python train.py --d_model=448 --norm="rmsnorm" --init="orth" --optimizer="adamw" --beta2=0.98 --warmup_steps=337 --final_lr_fraction=0.1 --train_tokens=720100000
Each number is 128 + 24 x the weight over its row's rms, rounded and kept within 0 to 255. Layers, rows and columns count from 0. Numbers have three digits each. The size before them is the row's rms in percent of the matrix's.

# layer 5 MLP down (transposed), 1024x448, rms 0.0392, rows 591-610, columns 0-111
102:153160123091138117119107078124149113113116107131143092177121097115161164139144124122083149088144135152117121158109163107132107154103168179146108147102127121105154109082128147133145107105137136119084140120135162132139140122125140125131079128136134127110126100092123115117163123147129124147126137127144163130139174110149130123130120104161
099:150112125131094155118130134134176132155170095153125107149121118132118095168112151137116088145163063161167111144117122091135142169104128107147132136136152123139108144132170160110140144146114119176128157138106104148150120105107122127114114102131103138116121141075140109117103108147115132125153160157090165115113108129152106107149117108142
095:180149178141188132125121157165144100109112095158140148151122135120148124127122061145151157129103147089100110114132127155144152131099124127132136082119143132147135127125152127095163167146108132139084152127115147142109135117138173131130095156173068140117088125159135130135149137104130138131118131149155143139187156111133174113087128184106
103:113158116133146088141122102151092146103077129117119122119152114139132105103170112140122042117145121112115122110146174077133144119128102089144147161138126138089128134101120114127108128143111173153104103122111089119149147170143153156120161131124118126130127136147124099148120131183115127160125138113178096139127134109118092138088101149148
100:115142137129162088140163139120116156128081165193131104097113102147144136119113123127174152124121125114123107121135104121139129145066095175165164181165079151145182082142089145129116118107159108124142100113094162141166128119143130125106112132138102113093153145154122136105114145120102143129172126148114148136146139094132135088123128097113
101:160133156103148120120144132126124089129117117126137099106102126129093136133116150137105086082110115150148156114109111154135105132145140124100133099122125134105130097148137114122171136109118136125108164114131125091098134150105145112143142122117128123140106097106162088113106130131128100120102100133185126129133109131167106135143156097120
090:110126162121112123109116128186125143136076121135111094145141112144162076077109137143096122097137112126081128096110128144142162124140143136160085141137099113140097147129088134123130155118128127132122143148114129160096122111112087145110115097145156142108161125128108132138158125100093154149170134147130169075161168154076093145132107098116
095:156104096139137141114150113118152151132096101097124149153102076144079116107114114137111096082090078154140159080118127112135148128127110102138107138149133096134115129127133152120091179134157143127113153140152123155165133116121142132068102106127154097131148111131138113147147102122117156133154127114118157090115139132134135107146142135134
100:114134128099157155142106093147107151123121107103100100074088152122126086125145109110122118105154168072130116133146113162083098136106129092171125115072124135130064154165124112094126126109130089136125121126134117170077172132094099133128157138147138148154115123069135115163123137146136152138149122106114135105150151132131125146110090142100
103:163092111139150127097138163121090135111056094162146146113110093150134130138096111086145118146153122117105148157126129158110108154153124139138099126124157125106126168117149135164102113056150118113108098146141132100137127189151091128124116107135112167137135103130151122123094116099122171175146134107131151149118115105121132112127114148116
105:085142146158105131115128131152108144159104097124150116143165127119109130151155141118098083133102078099087124106098128098153105069132198142120138191123141152110149101152103113105093089093108175161123156150092190106084138131102138139149098116123165158107120112171106137156163120143144116106105100179119082164111127160160150111131130129126
104:136100101118117132106142087098106133094136135113114139122152149116124157152151136129104126112158159118154105128137129157104161139137157115140164154136187142097111120131122145112052138110106199114128113113082144125165070129135110114122130090127080069175092148133154148149135127130126111206143095189154111157104121164125157127089086152170
101:110166137131125108110160142130121113179098168155107122084112134098129142137131103153101124137151147094133150130149101132119131098128153141126140120107155131124122157190136098202133128134118151144118107140130146088141155154112127112082104115134112133115100092136140132131127113148178130119160100162133125133119134124144140107128121110155
096:127122142111078137117118125122130130176161118136130110100125145124129118114115148109159084106122084074082124091128166152138102161117126105082156148150146131096117157137139118087081124138134123128118121121121111060141165145176108139150143058121159141133116140137140197138104114139146108131148132134133140112179099108135100080145165116131
096:133130131129150093128143114145106137100135132091120118105132138102116138081141109120144145137155156118091104120140139142089111085127114084155110133136126135138072130075156149180163130115136092099119096105155111139100122143176110104160173115129157130096145188137110125143097093087132124174146130126133103105085121124100110117108092119133
111:148132105103137077132124130182128124118137121139128120139158131184140136130114141123125128123127122145109084081116136086127122140122129172169139126174127164086175101097114084121097109156117124118108165165137151144163121102127127157114115101129143077122162160112132074110152130145081133084122130147118160082156095132109117130149113132095
102:154123189136113150118165119161090175136095101108131142107150139086056142139136080154125137156133125084132122127107064113139114158086178138105130154153143135168117142120123086117119142102139102104102129150141100122131177128145148089136126098154156151110133129136114206112135136182153114153118156118096114123183151113132150137156113111122
102:118110127100123089131161190110134127134136149129151125142136114122146156168107128108120138098127108108131095074101111138112097056143124121077159116146121164115064124168090094125082149111110099098131116172133099141149178081140123139105096117163122100101107114135110154121113114121169097126118122153113171151137158099124118107098119110122
103:119131121170151107166167099123128153145149168122150166168124173138103120183164138147137127100107105109174107079160122140152134085168132133087143123157145117113191129136141093128121128090123112107146121137073130144108142142141190117148149082118142114114100145116109094106126124118118111072118115102106141131161117114119134084158092138117
102:136145126113146164118129111151137124100119129123156131140096122120131172127149120104152147139132156090154114116142148140165161120107126174166093097102140124144141122154150176068137135162081118139122103146061135157148152145154111148129145125148144104125138162144151121116134129152120108115160091134099114130092113149115105112117053188144
# layer 5 MLP gate, 1024x448, rms 0.0408, rows 592-610, columns 0-111
102:145137148130113149138089097119156139157141160056126107142106155123132155168113135138125157080150112094145161110087129090093106155107130191146147116134126105151113140163140145101122166099083109146129121140139103147153143137128130141151118136090157124171138125141132087109093133128154108100129103153086143141087113119231146104119152111092
100:156157136163133168122114168148158121136138108140183148136098154106102165149166159160135154159116101163125123134123116155128133118148105108121122160123209106139113169135121141103155132119142143148109151137121126121107134113116154120134169150118121123178138127150134113121139122122158132091157143128147129114142125152127125143112153175100
105:151140115104074139071145119136099079092110118084149151103129114120122132128085131156109121109151136089127181135133099136126129136109145136118170124150127076121129149142160110126143130152120101175083073140118130133142133146103104145109140124098095140153116108108144174131123148139131128170135165152128119105158149170143086154151132112137
096:131164142139176122105140129133117139165091122137135142126193107154170167134128103126119181113130084127162140123149124106150133127121135117140169136121111138120168080139097153103125115133119105103155126125179075142157150119112147119124111166106069141154163179158117128121141107150097140116151128174105170144165160148137093149119096134155
093:122126113150123138146152146115155119103140145131112130102140116129112102101109117111155135155109134123121108083121103144168102173104082096127165148073112092129148125126091147108136077164132137148135103139104144143150131134136086146130122106105113152179146181130154133122177133124110144113152124151076110127127136147125155123142121138129
094:104095109096182149100139125116108127143086123151128138124158127067151105141095141093118151147120139110146115135073123118159126154135116143121136142091176118100140104142110161092140109129148146148157131130144138097083137147170137074104118147143138152129127095156140136128152133088114091112137146086118107106114125125140125099115130122138
098:095122171113130100130133107171142123094151148161118141086164190082160152142156114132147137109155179136100115121122131083102111117132150128128137142119075125123162156154135115158150123141160142132188120153167113127119118144117119138118096084149094130126126149102120146094147157162174086151135088078162147136141097110114137151123122136169
100:089113125111151127189102119124127116119125110101107145122119148118137115132124114145151130124166122116149101143113153092120068141142120133106165117075091090148130149148124117113138122133129130097140102104164152170091148144090140134180189134136116130117062140114082130161186141163108121149122075113088141119149165094160083104109123152127
101:128117131139136140169174096114114112105146131130159126114160116142102134174087119113075139096132132137121107124109102116036146157139098148133144126138076096156133102110098110129155161115114138139103098115105143108093168170147114128112102116183141178158134142086137163145170114147143094148162099107140162076151129152169140139103089161088
108:139136202141098105098167109145142104157100123148103170114134156101093125136153183142116148148104118120124156099069121085158118112134157135179089129128108113189137125122123104101104180098117185154100124140098099111091141134146110104150118131120150111113131107118111126090164113129156106150136137162123161114106127206184117179122139165118
093:132143137134124155164125147135131121130122152131095150123099167107139135137079145107172103147101129083158127117131126117148097128101119119150102115119104145153123077102114094113128122148138149115143067157158133108136157116080120145111120145168103102107127148093149104125151093139138146110157165121092131115105148145147121130129182165108
102:161106151150134134102087156160153145108125106085135199137128162103155129129137101123137094135078146119121145146126116096149080139127116134160139154154160095152141165115158112137172138115105131120136126131172103133112126120145148114133104131082098117154165122128152168110176118157136110120178168153128137098118117120153092133167136145155
098:137115137140107140096115169114086116177121159116139120158121126155136118133136128132132117132117143116111119110169075125142162147131143131075089082132087127139155182151091151116115111134088113122139161105130094137105147121155116141175152104110175105147132099097100104109152143162133140125130151147126130119109142129131112118145099123150
095:172128132116098137107109158116153151130156182116079170128127129087139140139109104143145143113128111134136133112140099134131130146110145154155167131128152148159129134123103148090115142095120156152163171128075125139093127157090140116119103175094102134145128102148153126152144116123121158164135132155107115140154150108149104125114155157156
112:126136142149113105107081113150137138131121135152133165178156086144135157117107113112112134122119080130144138132088120100159069127115110144117157119151099154111144150146129135121130132154125143147131094154140156114132150115100110137131095111138141109133106133123151121139160125148094131075164145126107163116126160119091103141190095145101
094:163116206174120089150117137152106177111122097175157149107154172081133166139136099148089181140072114099129135093085044101121149144165157124104115132110113105113109119155114103123182118112127165153124114135114147125154104156127124123124115131179161114151067153096115143126158161125174088114134109138079131155169166127136103138130117118128
104:136159098116096115101174133118148123158164119148121142077108137113161136095118124124075098095144137111155123125103095145150109140131122154104131132086127142128161147118167174106116156131133152162129140115113127108109121141149117106104137096135131136153127131125117091171121104116133177140126150141137136114152129093110113115137131139090
102:148129168099114154062150147154116142141134156162170112122088153145122132133165086101141117109121159108144108083124145139127155076139103171121106142112115115134145108094119135124114139100105115115127123094094146156125154121132114131121120148170160152132126110131149156108126112151129159110116145105118133109148144134087111166139111134125
102:096162121132125091104160154094118118130101147131123126123083152089105135180130144139141188135147127109165155108119138126115178113123144144163140135110141174139118143103129122127102156153106101084155117131159154122145136134133136152142108142146120118136147201133170144128126105180148089129138109157135149095149140104111113107123094161166
# layer 5 MLP up, 1024x448, rms 0.0414, rows 592-610, columns 0-111
097:144188111125122171092132117086121108097152162117095152093081128151132118086100128140182141113125161131069145061127093139141128094125158126132098156125152179139121114146108139169114115126135138092151089122078149122126139149112138121099128148088119095175152132133116093135161122114097114163117127126140121142123150116113090118090144118155
095:086109110080093149104143153094099117124158150136101069100097129108127134130131118118152141134102186123128134126140129146126111123130126121108156124107146155111150128108123133151130107147145128121125146090140127118131118153156104128132188122155135132133132102133122123122110115123131146132110111098116134110115122125132133105146114079058
102:127197151146104138150175125134073167129109113126133154126128120118106124099114087093086130150137179114170131108107153161106160105125151173155095190158136128145133162111156136186119149110117135164121120131112141123146112128146138135114123126158102108110130158142123112140132084134140108089087156108101105129140105125105092160132130134139
098:154101154152086120116143121088114116163098155167118126117118120106097128121126111141170121126141129115079110130149114109079106106063139104119153128103143130142145143124154163110129099096131130126129130082163126118110103104119094175128093118162128113131097111163132085153139153129132116160184122092108131124141134139127150144156109123104
101:132136139133160147145152105132131136136139136134152111087144144174071115090153148107163131112110147166130125091099104133092104170119121120123155139079110121110110115121098124130155106131095136154117117121166118096119118123144106155145124133085150144140163149132132122121133127111147118164099127142150105145120102147169101146166119110152
091:129117113150163139153185172100120131142176120155135166110109065130123143176124129140216115133140151110158114128132123163137127126100139151112108112110117129098130121110141143142159095159181113135147126133073069105168110123155196100095154129112147126157127127107119104148087119119159094092099129112141093140124116104118098150153145108156
091:159146143101119178133119146094061137162170158117136142127136135143165119136128117104151142164154133104082110181116111117121133077131132155130106132133124136195131136092107115107147151116133161125138133127111120124168125166107143142118121106149117150115134097111153151118147143104151176158149154167126133151094150124124161131140116083177
098:120141098108132122131113079143145093110138123102118154153114087145116139135166115140110084103146091164108166142078106117135089128121129150134142122089131148148173057104145147173111104134137167155144058128119117133123146119112171139101125161134132087114100142174141141133091143110157091090133138118105120123120161147153152109151117130108
104:180149119111113142160124115077155096137147133170130131096125088136121131128103147114106125112094125096104140143147111095140101165141154154164138105131107138108138132103131143141143132133122110156118096145135086151135141111106106112158098144105170126144122161117137124144121129142166163130128112137128166183171131131109148114075101148129
102:134132090073114152132147119149158152157145115173115129123097150125105176130117130106108118115113117147085141158128163116155164178163119128123132141116156134119132153103141103178144114150126137150151145106152169123124125116159104138100113147131141190134102135121167106091140120118108126123148123109105079167144124131120162169088154098140
101:146092122115128141124129123102131109106101134118126163103113132127130134151095131113141127158167149123135120137156107120148149097121151125163104151150099155159100178114107134118068169128091177112119115106118084147165121137133100143105173122145121112094145138074194144127099128116131125122125143179119117144136109162150100131155184147160
099:114112140133121152127126114149168079095124120175169175149199124123137075101104097143167115144168111168156145163124100086114140161062159142148144134109115128120095151127121122133110122122102116154135109168126115123149112078159113097114172163133136110165143117121141142121146121125113168127125145168089110086136087163154134144138159131135
093:114146100135107145122106138200130126133139156137083170184101126121131135174121117130103103147094127129173121138120126150098164111154149132118123099130103126138143123096104118152122099134090118125138129146138115143127167108167132078097154124123142120108194123104134132096127145090128150105151130116063122099077113116112156108112145135135
092:120176117090143138122137147086204106142111131111133129141136109106109139104137120148145133102136146124151120111114134156135143141117132173110127178086123168146147126136116144083151152133133146121116163143097126162124128120102129145091123112072177093125104145136129128131108101131156126128087184154151117107128140181142127087123122099161
124:120132115137135094113121095128107149150126140174095153131138167181121101148130091125118100095126138077147142159139160115154154118168111133102121125134099084103154096126096121122100094127168160140128122135159157113149096142102141109145095149107126126128165132155150103113078116080146091095157112104150112162125094110129159173126137063089
102:106122132081166122014115151149116103127150158099073153093127146095114149177177102076128165139123134128139119138153128125149123127094124160138126122155117151189156156132159101155126166153158072149145116178124106110120171102081155136141115136105105094150166097144134160118099117168121100106114142135149108150124137107091157158149136126131
103:092141092134131127112103159096159125139154156108124106094100114195158144132149104156133158158115097145084119107134091144148101113146110053079091087150095132115141119114109095110167118117138143162133108125090136149111104136124095139072126099083120114095145134120085158171086124164102115168119140130156121119131157133085131098127108120120
107:115158092127155110120101158149118127135128114157112168155143147119149137188141117117140124078149120126107113115136111152155099117088158125129132133117135144175142144130089124160154132157150138158117158138119138124111081135148102146145079106088144115106136108098128108142122146129129080139100142120091147089167135120107128115163128151140
100:134156101103058104143156154129162128088139144175125133105145133145092111089112118119164133095155139138135176120104145132180133135123128144090167122158106159089130119152141162181122109126164105126113112129162118153130145128109118105120134159103166097162152136150108152135139077098128095138122111144102087146123115152117142158112135141123